config.yaml
beta1: 0.9
decay_fraction: 0.854
steps: 6966
Each number is 128 + 24 x the weight over the matrix's rms, rounded and kept within 0 to 255. Layers, rows and columns count from 0. Numbers have three digits each.

# layer 6 MLP up, 1152x384, rms 0.0399, rows 508-614, columns 64-127
109090173138109104167123158116151138114139126114105126091147140136126127118147127114124151135100106121142133147080105099139111121112116117132136144102137109125156125152168135143106139180132133
098150144107095112112136079120132153111167117132158083088096143129136086132137118117131111152140121113124153111146142102130088146129089125121149138126136142109118168107151125118122081104103106
100137131149115148127138096133111140143108114178146096119100149136111094099101131127165148153121140104138106098130111123129118165137203117117114135097143061095156137121148139088141090126142090
095113131069127154143126106163144150105104138129109149177115111091155128089158076117161141100159114090098093131134097121136048090112147138084174110133124146134125146080121110116129076137128107
124137126157143123103128119111100169079097120134110112115120131123147107150149110116141106126098143145145118110103113115131131157138133178083132141095129142157131155126154158117088104127180110
148154109142128145092133110097144118142142102120110116106148119131158120192102088177155141138155128090143063136142132128153144113145141114125109143141136151124122129155137169115114132092128116
112112167088101152116132126157136104128130093160158144135162117103154073109100105152127154120138108150115136209097182121128121167130059167152152105129147166116104174123137150161084098157163144
135152152136121144109137117124118109104153169123077119168126175109093105140154154155129132128161151101123117142127127131156127137109099128125103132132153098111162123133142134148102132137169145
098163134066140112119130133180136110152119134120095096141096112146076103123163086127127137141121160153113126103150159191172126158122148147144098101139174097142156131145113163161116134130163121
094125159141073138103123128117150080129145126090088154142161133149123122110132131121134162122152111096146177159135105129165092156148162182141126152121113106120184131126097137107091080124190177
100119120100128137118168115131111141127085141119108131193090160140113126145094112127116097118152142121124108117102113119137102118126202106158123094121128114133124118093108155124144117111102116
160088117149179124168130087092130051141125163124156110094114173136108138149097125114106151129162123126104116150162127154122138121126087121110140150151153143136113119144145146105102116135121165
148147144138147158123096106129106096134147158153103129093107113115152142084115060117141139127138157095107134131177186092155151128130105136132121144162107140120093125163122135069153145136123158
102146152137133132102098148134137115058153166105119095132137163152130142146170086130164132075116132110140132121134119092126141140157122138106174140075140163128104127094161115125114130124128116
132170136130132170125117115128121144132117128113145105075163165149115118112139141135170123124136137122130145147161123115129132151146140123131151121164157110133170145127109123054109146110159161
119131131118142120152125134094157157124128126098162114085129137167144131094108141095130095092166166121137146161142109132136094143104107103136136143115142101087103153111102125140116113129161136
127121136116112128084173105122101130151132114144146159153182134118131102170123108120149134134116106154125099154104092126164135099077137071128141109155131144110093141159142163126142146115146155
116101115127167179170149095122099150103121135102137102128153124163125134129135147079115114135169153120119161136129138099119116101182083144106079107103122141152161110110119139124118142141121161
135131162073097129111139068131151101159129119172115104139156134115100138133115161134129118116150146126122102138137127126156153116115113143121113148138129098113144156126143123109125148043177150
172135137119147096136122125151149158116137140123122146131102176137094100079097141122175146143134088101107140142137146097075126116155162145148110121140132098123112157131085149114111158125157152
159054168131169092109150144112206098118080123156119135136127133150163120140142122131136194119159172139155185095107103128125120145108128150165132159095158118145098157106110131182113129140104132
143106152151150103119132120143147127074155130146055091145163108152118079112167121139125139141144140105098101130122097124122143105080110152131129102180155108112121149119134122130145133127135099
104150147125141174104150150171117140097150142133114129144145114127140128136143143082160158171131173125112100057163108125144121109099157131114133073079179089112146133149128113120122095143124110
166113153157135082148150150140119112148122143150110172111123141184118093122126140135122141131137126131107130151137167149127120142121093114170149133143181106112113151162140071081102119110112135
116149105148126180097138127136151145104081161106105148092099142148146110143139114153125094161131123135175144126171117125126106161073148094179114073145150129121174127082138147112109135102115164
123107141142142116154118105119128079120078125110103121116138176104119068141112145082124190173163133136103123132118182110131134144110125129117091159125111093112125113085142123163125140136149104
080151114157134174129138155110161161152131114124104100137137138118183137093135112083140117186160120111138117119098161153110135137099154111099149178191155084136129179090098191099131172081117132
134122126097105137096135109106146151142121092130143125116166128123083085147101133139135122146186144135123134130094102115156132114133124156094090154131162104095137141106108159150092112121108108
135168164108141107109118109097110148130123102074134112107125171126117118114118167129147160185134157097111096114154142128139136148125135132154156115087143138102115111125125158107137074114146175
107104138137127123120113103114130132116126099160133130098154124143144162113116099116139121144123126109115123144077127118113129130135111116124145129122137140142122130155118150142111117123130114
115185082111114140124129096110128114122100117136145127115184114106119151143132147053118124116111167173098128105065119125149112154156165150165140140110131090132110145111107141112103107126145107
134122139156131081145091093118142070102086095142107141147179126144139111100159071141132147182152148129158102124135103064083116127107152100119152064140150108108173140123111123121131149137162114
119118135158129097126117114154130129127101139150132148099168100135095112159154173134150155136131112120138148117101186137167127117138149114190141141113146118114112108167146088111165131116105143
089157134132109180117157173118158150113132158107143112094132123132105113129111152123101069184140084112155100158103115145114157133125096161116106105160167096092101118150129122145102116128145127
174106159139154163151079067138127094101150081169180191130105139136131108122123131152147160058142141098143086127132114097105138134142133131126162142145129129137138125173128188135089135121127142
143138138142095155115139106135150131145105124168125121135134102122086151103130139116118114123146180153125152119117168132149093146175081155162156103115165117097123132137142134139085133125141172
143098119101148131101139142175142143111170147135115132097108119107118095097115134096135144115133114155120135110148144100173152114139063150121105096143150130134138128151161153138133143142139108
148137147138125150085127118144159123121110117107111141090127155140104078129108129123122133145112104103134139117112135128181102150174159133107134135154121099147145116105145140115108084088165137
137142191071151079099093123121121111125154153153094144093167114159114137163102121117127131131116126142141115127122104097169111082136141149122158116132141141081167124175146132156147147141165127
093076116108117122118118119125130125128136073143121115108123179132139123150115148141161149144166110104147173169101176153126172123141136159108147137089128074114117137127155168130137121165176116
139118149121157133137152116125137138153175139100136116105085162157106113115135152083114180152179110119143156101156078153139096135091119164135083144116159138109141146133104136112131102106162138
112131107133140147087097115118120101065130155118128148165178122125117114109128124157084125111079160142141163146139155130128150184165110164151130117127147114122116130145116106164112110132137128
121159159091139122115141121154189079099132126120114163172124185116117096092115091094127129131074160117131101140115120068111130145123168085119191127148142094068136165117168144137106139126172112
121124185144145093141137105170108095142109095169120146122129120138155131091181140087109139096156136116146167120094114122172125139136128151128098149129101140098114125105147106175103142143148090
113147136101142130099158093153134072142156174158097094146087104108077086155143103129126117137099141099126098164144160139138130141154103155159151132123140123116135136125116128107089130163141131
153135117112122121149133111125146117111113144097125132107119175139102102122102158127111106153175139104123105121101102150131137135116110165120131151153166136138161165100099163135147092082139125
124084130132115115124148126158141132117167101176135133086098148137121113115147134146092124069193099144154110110101107124118153158109145104136118097101137095117119105136103143123098109145138130
120127115112142148110114160137136166148098131125133161130128144125164085180121126079159112139139101100133142111135124119144125151137125101143102118149166140115134144121148119088090091108131120
123113120149134137092143126138172136117170091142072159112116156101103146089102147128179128147133133105166102118161083129150145155143079108121124128115143146086150104165100192165096090134149203
061133122140131134134158114140134157154104117104104152127163109151117100115100110169111124128132151137111135111125112122155171134122116122152125106151155116127127163119134128139124139103105112
118100124120113136138131088073120112130124151139163153122166129165080101157124158078148143132134168139094138122106142115135112126092160121082129130120125076126152159127124125101113140142116146
121130121130127098148090099115170109145129147148097095125124151141149112162154176108176112152148181153108082132115155124142147147147115107121137154141165093141154126108102123099128146131115113
120117140129106102128154104110145086131150155160113126098116130111151143116147091122073078096164109112160111143104113127135148134124145085119113124154142140104195145103155114132082134102157108
159126134118162154100140099150115114072136157090122172175126154091144102130161148164128136130141160112092044175115101150138151103133121137145136164089126147116124122105150122127133127133150157
104171149144128132135139106158173147101133097108125118109122139124157118117098101124103169118124142142144119127117139079152103135113143118115118117159139104132115126103157160120099099108113148
103177128120129146075120113105110138130107076100131096103094121130110146095106131151105154107147177091134110134121135115142169105138150153120092169108136134110135146139102137136128145126120107
128175097118135077091143143089118173155144145125104124129148130108138148141109102081161123164182137131117112163163104118134148152136156125158160131105124130117135144124099134123111160110116123
141119128110095158159092101107107101136079112092128131124118143130175098115139115127135119127126104112107109137137161143134137086121172130136128136113145112149139125110113109125158154139086082
129177159094159119135183087138142142121085196116177117106151140107135151134130104132157083156086120105142144111156157097120119114105111150157122119131168100119112131121173131165123145099107161
167140142106121155139145133120137148094145114150147155132079124139109108112151129118116111126119184108111142107115122142125120075102112137122153090135144130092121129102165126118105175089115143
060134117119115136121092112138112114113139158125107103120137103122082095094147126133142156153100093133140105100169105120183102171133134134144148155122166134100139141135136176120118128172147134
100101180119140143117104140133113140140133084101118126121106094132172193120132105153123125119114120145156141124162093123139128153138158092145140128146154122125120136149112131153083127127152143
094059153076087144137137110158076110110172164124121175142108109131126109128117125141114091108142083109128118151134136144141090109108131133152088115110132111110156124137100128158144141106141159
119100117105106132139112095165133125126126102133107140106102135160085143104137125085147130131140199084162110114125142163181128105147143109103114149147134096116143164141122137153118100126119096
152116140169098141100106073121081093146123137122148135141127110124127094101149137118101103146106134118145107163120160151127107149151100128116168118107120106122109126106134114112119124141141139
142123145125082174144107102165104139135118171109152133127147146152117171118150118104128163088114143124112132142157081125145169126111152132095114100119152130115097144123106098115126116138094144
113134147125124139093164144129133117141121123155152167120135131186123140089113115100123121129129083111136103146166085135146135148157142157149139122138150163123155145106124117136135127131165099
103145116092143151143135133139160149142116145137143116146152134117084138095148149121115144170149130070145123138124116130147091098137152143105185154160143101106091158114134119122134091110131106
106133131134111159112150094137174091113163121128143085116149123120137106099168147109132118133162133103103119145124139093122130111143132129132152151124151108110139141117129150107143109120123107
147118136136107132137165115097119109144128119165138123158156139068107140072119107126142110076145138128100090177159182115121098148148096159079102115098127136079090125170103143136104163113138121
090107107151119158124153081128141115165130131104162094092128131154128109116126133125116065124131105108123090175144144105134180111125140154143109157153154133134133195154135169124071135081112161
095150129139147131120147144133120141139186122149142108134102151067140118144132055132131162150117138118111100140145119101112127115154101104159116155118141160085175120106109119094104160100096121
135106128141171090134096139144110130118126159137123094142152169139052141150121129101122119157133154117156112135165125077174084041118098119151092107127119125134136109116119190124136139108103134
111179151071127108107134122157151152107112152114098136121131149111154192138096149110113150147119121139112063102136125168145093131125112153122153114145149118140156130128163161111120147103156079
099115154158124084152103141181136120105090105135145128130106144124129118162127131138127138105118111092114145138125152148103142135130170132142150154084141069149092135131121141137118132099124086
136114113120155114118160103094139103102142146135140120148120145122097125133090105126115081133135172089163114103138125090157126104084117134133136157128135123112126142143112154108114125127158119
104146102104137139181117087115143096116119073153129139104146130113140136097133145120132117086139105055159102168087171112102134110131138147132155172117136119117129143062113145106109160135112115
100132110071157155142140090130133105108130122121163169110154142148117090102114135153118103130176108142161155163116134116106183119119142082109071111108147131106131137129119101158103131121126108
141194095110127152089167089158163103139104121123111135104117161156150140146113090123174121077158133123105101138137119161113141151118149111118173137117122099095159170126131129141055176112133101
137160136126121138149137138133186102141085113153113173133129124121128104070097123133128130170185149129117141118165152146148189175127146111094127114129172100146104183129153133115114112104142104
137135156141176119174117172085133140089127153149151145113071149104138137133161146132175100122153104151114085161159159132110083122143126136153096144109131092123130160093102165091160146133132170
117167131141144151120167125090148132134098125136120079101088116132111147155152110160129121119135127124104118153163101150137152149112115167113143105070119117100153151104162119136098120106139133
144115100128148138140106127149125092123106125153154143093116111175092095105090150141115133147146172082125099112086149111124104149139129145115155126151132130139137179131109104128092164132087152
107113087112130101175126122145136084145153086138119115140142101124116104131118112115149152125141165121134167105125145126118126156162171067096144131126120127106155125138135152151099117094159156
144125136133098114143157091128187166093140130120120175112133166115112055086129139133128116124144167134152153123178170158122099100134152128142129147156135121121156177120084150157100102101119131
099115088130158100116141126157127155102100139152115151127092137152121131125126113142178111155132168125154091155125123094132140158148107143163103120156146119116092180137150120125133123091108131
113135145157151156142152132122160135106148155143108149115130122130150090112139162120149107113116113146153114154160128129148131102085138116113108165155120145139097129115084126083137152174148105
110141098139174165128125098139165119161182145164118138116091125125134155115143109107175126123178164123136152182118110148125109113119114106108126145156164098080116185173119138124097164108127085
152104101091098112147116147150126126132180111143139111163130119146121093137098160111141123129160154128121120144112123106145157088174114125119141099109142130149127110109086126106139118078127138
119161149178132138135118117079105125123073112138144082162134087105120126134137121096081101103172100124174113126145114120160152149080157123081142116134128102105181133121091105087119141112145154
112180134083135124113130112136094118088118160133143172149108188139106056162173091130122126158133141140147135119127118105119082108118162108135116183160157144113114138125121144058105120133154116
123149146111129171146143095130134136119117121090113149157154118103169130146126134140117148150169146107126165150127168116106134143118141153098166077080093110064148148130119143142095134127148160
133132163118132117128140118113124114096105164145119144119116139128119112111158142140091131124115138134101144138148133170150125141129109137115142148115128106144145132133108121102091116115117160
128133113137126127120112105116134102127112151109128122139123176099096106131107081142103137123148109113133097158156123177148109135175163109106159141106142144102143118116151135110125118139160109
103153125098105143142169158124175135128122130186147175104137148143108131132142131153102105154128143122092113153153156161170138136087120094112112140124175122112115106131114104116109099126156109
150135146114169070108132121111169139128085139088132093135157128144150168106175127134093139119133162115136114153082124076166111155113115114116142101073137104124122136086075131112099076154102123
133135148123159119122130150136136095113147120154146137137117164116138139178140146157142140157118092076093143149158124119172102155093113089179166108114121104123138132152134151132158156094122114
132108108128163152162124096128107142141117155169119148095150166135117145161172148101148109152139152118096149111147121152145096105120102120150131072117139112136108158111144149128116122118147139
103131104133157118116131145145170112124148110183134122133139149134148144123159097098170125163119119118123119143112116133161135131092172144138118101140154106115113139108113141101120086135108110
133134116153123116129172132101130140130124118156132105139134145091130118137126128148157103146152126107134134098137160135135097190128107153133142114136146141132114153114148151106094132064105135
150132135092115155112126140119139130111129119143089139131196193102139132116112132090140154103128172128133134149102148132172149103137143099133169126082134123131089143118105159174049093103158197
135133096098116119040156132126143138122118120130107131134111137142095125149145098162124121121121133102160120160100146163156138131161136147144153112060144133129155138108171149142074134100122149
102096087157132139169097095123084128080098144125135146087142132169143121145176120133136115148162108161094165148073148148144121111128110160158129163143147096095107129127134134124150133110128113
128141144104141135147121152156125110088180170134145156085117116105129116134086122168118114105149124127175113141099138107115162127123104100144142162112138123102170147164145135108133137156139148
134133153100106118097158118158155127108115129157106128156087105133071104138150108091157154174102108134114108126154113080177125166121164141113147122116144107144155132133145136159143202114175110
090147168146155118133133121114113143162105160173133105156135118102147106164104109084091138134155160089145114126141137091125100092165088120120130120119137136065119146111119122125144110146179090
103141114108179096100157131132116157122096158117146131171104152165094126111143138174124114132108162137116183163104161137135161131142148102133160113164137181088169125149130117133081104109170159
# layer 6 MLP down (transposed), 1152x384, rms 0.0346, rows 508-614, columns 64-127
135175121139117105140100155114151080100117149148070126176110127136121101115144129091134143107106136109090084121132129099087132169165134116125113142100093134124098118124152137114122120129118134
123159092151156106151137111109135133156148094106132146145133137121120124137140145138071134086052101131112098135101170110136100091115093132102111121105140157118176135140114130113131118091175157
113153156090167107105174134121130101156097151111102156110112123164109154100161101141141132116159129158105149122117104159159129081141165157090157105134186126158112040101117144152145093122138123
096162187098096141107088156116124125147116095118108157141097066116100152092183131097170150163141167104150157135115171112144075104130113166110136092135128105149097138164088120136154087125118148
162120136116106139124102095160124127113148103145150121122106175152136132087129158130107142169148134105128153105133112112181164172108133154152113115100101128108123138148113146107133152122111139
105096118120167099121097161139160142123132099139152127158099147144134126121200154098121113174131136125098123137115144125170153078145112160096137116121152149096150146111134137163142143152103104
137105133160093100165135165138117118123109125164145155148130131088135105108124109151120111115102069120107098096103089166093129119182136133097122121070139136147135145133120098166130154148118144
171124134138169140150148145162130117122124132146147131129117124085127101143112109110145119138130125139142149116108136115133140088164094117137123126153100095133089108150143095136147115107116132
082132127094156152147096127135114117183145104101090101058157140154087136142122102130109075132137158117111123141160072138110104125125175114151094139149170143146128118137146126161111132161136132
144152122166180146094172097110159134101150113130159143147134171103139139114161104111095119115104132126107118141124115105096148135141138113125103114187156143137134132133162156146098163100144185
090086112122121112136155137094151112123113102137148092116150133142147096126114094138120125127131120126128129146140147111086130128111138140089086134152140147116136148132169077114100114136164156
160141164115151113165139138129135152119117111152129150128133164085105152120115130154129140127139130112128132145075139147128147116100122112136112141159143143115132122111136119122123121160116151
157111155149106146184081138131132118156149122161139171160135164130105087127141140105145131168136139137134116094130144103124181137091106127149124165097131167122095096165118131111100076155123155
131116143107073146142087138153078113118092132121157079090103145135118071140148089138144109113131123100105135112111170135118087101186163114126083147143113134088117118169156150135097133139128139
108154133143135125163165150122154110137140126153095124107154112124083139162147127102131164091116072127092099108118116129139132108151142156105150111088114098090115138178148134084114115148130128
122097177104100169149085088116110159177116157139131115077114173104109138146135108184104119105138152137098125117131145134092144126114072116178124133119130057156159135110125160115104118137123119
125154112137091140114120138154140121160144118142111107124140150124143111139122079103119101118111123106098128123069144163111115127178135112100144089138126116118154115124146125130083153172126131
140138123131119123124125146154103110110164128158135089133145109134137099159140107118167122142136135107114101093122157098167116108172104143072138166128129137131138096090144110133133125179147115
151113114171136131138136142106106141141144143210140130103078137113195122160146084156109130163117123156178101086169129113108073128104119101153119113179131091138123093123107130124127126131104120
133133127158140127158114139136135118147128142140136090180132125070159083139096132104138118110106118102096147152145104133160118149138131167175149147100142112065122126109127081137118134090096157
115141122136126134133158123174145119128153132133099120134103107098142120124092151130158168120169114112138169142164134155186167163147134124112187115140150109116136079118140103171173097134150149
119132147129138134141139122085127156111102120086127101085141104147089137137121134098106138152131094151123120133116135186120109133142133122108107097150126134132103141142112146162114145151123089
156153141119087157114134102110144198149128081121121143110142156185137115137106128123098119162108084136107162118153141175117156146109135120098113106141149121131150159136131143073096125157120087
119105146098130108114086123127128149142132092185125116132112112141135142131133127110107132124147083137126164089094122159149126139083096133133097132143146118144137098093156110116136113147128155
186131120164137135091094178160166126139154131131136157134110131133113138110149176130171119147092110107140127130087150165094115133126123111139097129078132144137134102121166128117129158112131127
134074097119092092134123119142115174121166178132110118100142146107116150159119138070132126118108134107123126166110135146165124078107063103140083128115101124109148146154191161127134112123121177
140150101116093146135138120114095129203137145118158151148117143096142107118138164155137123127119181107084111172122122125141070128135108152143140148094153138092150103131133107134116135128177167
137123157119100129124135124098135127143108100138144163094142122114098120120149150169164109152088172153114099116093081109138158131127107113107140114134119138137099091137112090142165148164132130
107125138127080141124144133117126132097112142124098108111142094158116158123127088105111138114127124122147169168114136146130164128133109159152131124133116113110105108107096102146138148130149112
109108146135132117122138118122092105181151132111142138124110129116136148141117151162105184152153115111116120122136129109111102150136105147116135104081108144145125111136128126144148113163110117
141162137131103130080114126162088125151123170056142099161088136155153126178142128128137117098118138168168187166122113148134117104084117158116127107132150123128122151106105143123131141099126104
077106098108126130141190127168176147161165096160167159140133134152148148153125132101143126144123144092109152173152111112136127119111111154129076104161157134088127128134094154098109125160114103
140154138141154085118134129095149106111167145126109086135136133117140147135056127129127109116112113140148066127182128126149101109139098160122087134126152076123125147127109152149115142142130124
135101141227082133125129104141091135129142109115103152147144126140093167142131155103133139144102070133149140127166135102129106116081142115143140096085126179117112108130156115128142107129135154
160155091133111142119100077147116154122148135140154133111119104158155099103113130123076099133141144098108120108130082127109099128132162110122159162105136114112140124164114124109162141140100112
140126110149124096122131153120132087106152131141135130159147109141124133114129095150117129109097126087121132111136138084130119090100115109150085124176079131127099149109112106156096142127137085
146135118128105118098084157142125129145116106133100185144126127200147088139136131184152143149127132123146123144134114111111149147140137146115130156130143178134163099124110100123150179130196117
118132112146114115132129098128161117142117151112154092143128125098127094111117109154108153123148108118166128102099131137161144190140104174158139160114108123104118113157121146108153150092106133
189120107116157116118106142154177157110113165191099127131142116129163122116123122106123138178148108088185127142095153078158105140096133084109122134121150192116118165146116118109105139133105086
081179162138148121091103143147129122151095144133110120093151094122111143087109106158131135128142101154104079130147089118146145110108104130104159142127123124147106149134105104164119124138140128
095154106138136138121127138113153084076087151125113142094127144121118099132138076204139121124157145095117091117107129141147113117129142131140113116160093090135179128114125160087120126156158152
136120093119164119113140120175125122122106101110130124142132119091118056122093105151099104149113063142126185125113114091136150124149092099118084162147084143111108146161096117132140086148163143
147147103119122118092124153102143119131128157164095114141135101099161136148135119124090101078145120143094092154141150122105128146121149103110140124118167161146143100137149101136106108143127121
141164157143134123141154118154141145106096138195103143137163138107126119131149173105116084112112144137178109105062122133149132147154134126145115079129100144144110118136092104111119139102143170
135149169093133103147148128106132092113128120192123153136127162142119137151079155149148167093132156126152115122139091114127103167104125105134215136178140118124143101182140140158107096188134152
152115162144082161122110107149142098179100091145118117121109104122167093112088115163166116114127145113094146191115140113097138120087127123155099106105108154121122145117092114144137151101112118
127141113070116108152138133122136147079178104142160122136120102149131131060132134092096145111091138119125124135131142112100088131141068127092117072137125134115111143118125140102117157118126160
145103090167115136136164140117101124159094100159159107108131139101148138090128117126145116147121137134140140132100129075153114152167094123105119164130142116122129143162117139121154126128187139
123103125129134162150134100128163118144143149165186113138128142172158100129131123124093113094131139129134134151134174111158153103122108083150124110108143144110122146107106144080172162139136142
167110145060142158081187107160095120113105160177139113121125165128172133119113144129122122128120179128104153136132109114136125079148139133125111131213180125187131135147172168124112135128103083
153136129123095157116097134170140139112168116106129122115124063166104116146099113170107142134119157146142108180134136099120121150114112118118123141126112157105147142180152113117146109104109114
133158105125121127178168152117134153173147137144118097128099141091107104131135134098104165161140153108138110097161115124116117075086058154119142131154097121128136113141160123107122151120150112
112113126115071114130127125064133154101109167153110080135148131119154161075145177167123174122091166132132122113128064122152205126119108141123109103176143169139148113145150162151130143129131148
080102166116127126138091106127175144112138151111121156168160123115098144109183146132126054137140128095165098138124074173180134175159099123104145103128154180096124136183181111187105132151116118
162099155179156139150099118166129099164135121167151138139112128146152121120136092146144125123130103172076132148160141087120121101121142139154096091122156123124124115115164123157124140127115144
123161132117159098132142153122142079110125170086103139104090089092118122142112139146141144157117116106141124136145116125123115151112113123154147125153106088142128114088144110121106151148136173
146094149146146091107112140128159165142153122121099155110139133115127106101105119142137135133079132096111089129119099130117131123149105123133114104137125120095071149101121091114123142146126129
108119092136147129146117136102135131140129133088139151134159133111160067096123143121134109127123119127121145152113134110160125144129102139092110142110155112123138147123087096197137123127133135
134139152105127144111140106137160131188100139139143158145104100117070123138132139150152159110129153086132098111118128119145166146091149109124080144172146163122147129168134098123159127117121111
130098103118121094115108099119107105135116105138122092131107164180107115160114199084145123150152120131143139179156146135143139116141097148085145131108168119132140123132155136109133126137145130
144137151119093122117085107140113093139175080157118146164140121128129152084131125135108170076145126142112119083121169114119171113148142137125096122124160171099120135126122124108114102140121127
116143153108115121115113136176114131106102115098122138146119120121100121117105117133136135146126128140140149117126120168098168065159159155141181149156139127107095118084116046148099142153158151
137119127125117093143148122118095122126145116119126120189094095133125145124155133111148162146132117107150147165105138154169130112102136127153115104142158124148089117080082104133149133114118128
093159108163135132089177110124161117127127140087135105166064090170126120083116129102111120121132151132123165158146134113108107129100150141128157111107128137108106099098117157130131131150133177
113145113123125145131129140113104167105093075154105150142144120143126089145129142129121120091146116129132102148139141088133177112110134164131149111077109141098131092091161140161105098141105119
103091102107135110126127124161112153134112143097154167121122145108112154097123145156110146175111069117114194123122112119148122129143172120124122152164105135117130113088136104119153152063082139
126111096139138083098122124111140096162137132127181164120114143139134108152123116135113135163165152096080124132099100131139088120124126128124107116129119129173163116101142098113156143135161171
100160138127116150130075096145137130157156108162135178172135143138105193101143117153137115135123097146111121125136144119134100092112105125101164123104127127071096126094138122105160143128107174
135101114142119103136157140129104114093088120098129157091132073130125116097160129115120146115102145143155103129094114140125138156165129146135114154098121134120125128158106106153170147119184144
100082144089143133103107143121130143123118141126125131087164165159099108158147113134101119135119125123143115117142165118122120130133099117139095129116112113123098129122123153086064081118091125
101143129147102145113138111136152137128118134152063170135147116099132141109129129091106153113132128113111101116131095103167143170117146151143101130105067094118121125115076139118124147141155164
133099161090172083120076136146157123116139106137169111129124133142186152136135098128153158130133118099172103125103141144096103137157164121165120100115136148113134153138144108141141071135148124
147079151148107122148143143131163150157133137124166112116116135144147123081118162135094102100124135141122089147122133128104113127129144105130130158111110125166122113157113116108144122091115135
120128141146100104148135122141127137169127118116131158117151146151113096168135097136138119162142144148123188144138071186151142079110115121121102106097132125170145152119080165135162134122145118
161153136131115150105140095131122119114119100146112121142149100154155111161134163103116134151143143075133140097073154107110072120144112114156114172088110113127161123078146162135142143147136127
119127110156123124176141130167151154128126079133126138097134133157156106116147131122123150130134137131113150140118117179156121126152144131138126115151130161152140109107145107142128102121119125
105155155111116078102150114128116136113143141157127188106110100119077158131097094160132174131114131168120161122097119107117132071096178137184103143139122089164193112122091123123116157105101149
171148140139128111154203133123095112115105128113124112131185105121125110118110162125148095111079124174125105104147144124102114125126148122156096091121116135108161123080170130126117136105158094
107119107095113131048151134076173086129092107117126145128074134125128164122145165158134121132194124164120158107126092088124157109188145102132133141122126149131146163166134123154120084087117121
112132115147189124151136120170144123126132152119135121108132107110109163143073090132104156134100154117127108143127125103131075152165175144114149145087136105123142101137161102105101161086114130
131145131141149142144127140122129146094121111123096123133134131149108080138166155131088121142098118133085130172140172104076132123149122113117158098161093150145102161087113109143140177153176139
115123149093122114113162158126105153151121117138119132143102089160103099159149115123130117101109119136116107136104089111095152094114118129135170122121113161116189123103117149177098149134165080
123178088141145150147111123110121091115121105118099125161128118123142111162115155133134138088135129163108153145100174132118142173099139150084145128137139142088148104100156183190110114194159144
100151133166114132089119144096126125104141108119111139119114099134152194130116094149137112124109127103147151119148168117114106171139092129166149098126095119112120134111123139137130145150115106
135143139159144145101124141116076128132104190127120140107149098115154119109143160158113146133108168155097127100092111141132076146126160100123117142136156146148123120091117118131141122133160169
116146128100148106176128119104106117145121136111135103148097112129128110089112123122123141147081160136097155131082119113123156100122141131121135134178124155143150109127103126101133103126143103
084066099120144091102094088154119117127091136119105101130112088137079148155106133148106136134111094140130149127089134105100192106143119106104136160114119094126126100178147108094155133092118115
137185144131166144091142144158104145164137131118099106160141104122124124095125163139123092099131125120145100128082133133114147086170162161137132128163140167108187127102117118128123126153115112
106130142124120151167128129093094120128092123135151109136129150144129182147129122123143158076095143063122104114146134140117146145152132146123109120119122134124151119143140102154148096101133131
125139125149121124137117126130150122150169109115106152114106136113125095138126127156166144112114099148169117121165143101116149131123153123118145131135120122137143137117118105173114131143082109
139106091099125098159106116162109161081150142125171132139090139094117106080113151149149150125101136131114119112096095078171129114120163116104160120101097191113135126117111144143133095172170127
149102150133143132105092128132122124114113146113156101080167110138162155135134089126145131126107133107136095144124140099132114117130112140133158111112105143136150104150121102145141142145103098
149129146124132137110118107130120158125129140116110104144160106154132127161126151121126137121138116106127091123100130156145140091131150138134116160129142160104124104152155106132128123131101155
122077124129112126107153145105131135093084134099122103084094128152144134145151142111130108152126116134108118135129108112173120139104124116131142128138090170125146108116150138081111153150154135
080139168114133121089151153106098162133145160085112148138160130099093119091133143121142081125152146163102139133116154142131154145103085133190127132130148149114119136163143091160115130078091098
105043112159155136093081130150119172151142133107120136135155161122158104147112159114141138152114130079081135096129127137080156048118106121104112112131100130146119108133120089094137120161110142
101115107104128129112123112114142133109107114126137147137135165150118152137113134104124126123161128126155162129137130086129129156086091107128106141152119098124144122124087161126114156108135111
133115116157130149140115121133136104094149119176101173121129127130147148170115152146165161129075139088093149089131138129142117148174105171114122164083089114118153180114139128147132141134129118
127154069127107138092159101134108059127094144084129142128102134114089129119162115155084118137111102129123094110133137121159124166173127135099165164107124122136158177132136130083163126127098137
144127152153162144118115084094096129118134136122088117098105125131122100164119097135109131131137112111147108083134115167116110110121133181090124117169122141155129135122153139097162135089145077
089131110143151157133165123147164143185079172134107160116124146112120069104125121118162094130104140152122136073095101154085097187181154142144087101120132144098137147104115149090145119143115143
120168143130133132110151153133132122124104137121122132153087143177171151158162123146098101131121132101163124170096141131113135132153123126137133119123138079150126139172157120132143109110134107
135145096120119151177106106178115131095130088140128103123127110120175142159106126144139126156141182160133127089108114114125119132179135121139159111159155169118162101151089131114126104080074120
185109140126115093117140131150156121093175166160101111137100135138123161113151117120152055143112146128075106120082155135096159131112165118135156127137086147129131108109151102139134137122118088
091134136139170119107144094109147143158154098083112159083152130176082169106126132143136082131150141127142170092185112120140107154159176129120151132119163106134149094108143129139157097118147113
114108118061134144116127128150127148065142104157147150168074149112114112143062141169108143117116120129118146117156103110157147146147140051113145104144091113193120123126150102145116106166121161
065141170146141160172111119100110135140123123118103134182124118144109146148098127122148093135117156115168135147113127151136092089119154100132120147148132138059145107130075112100141152119110130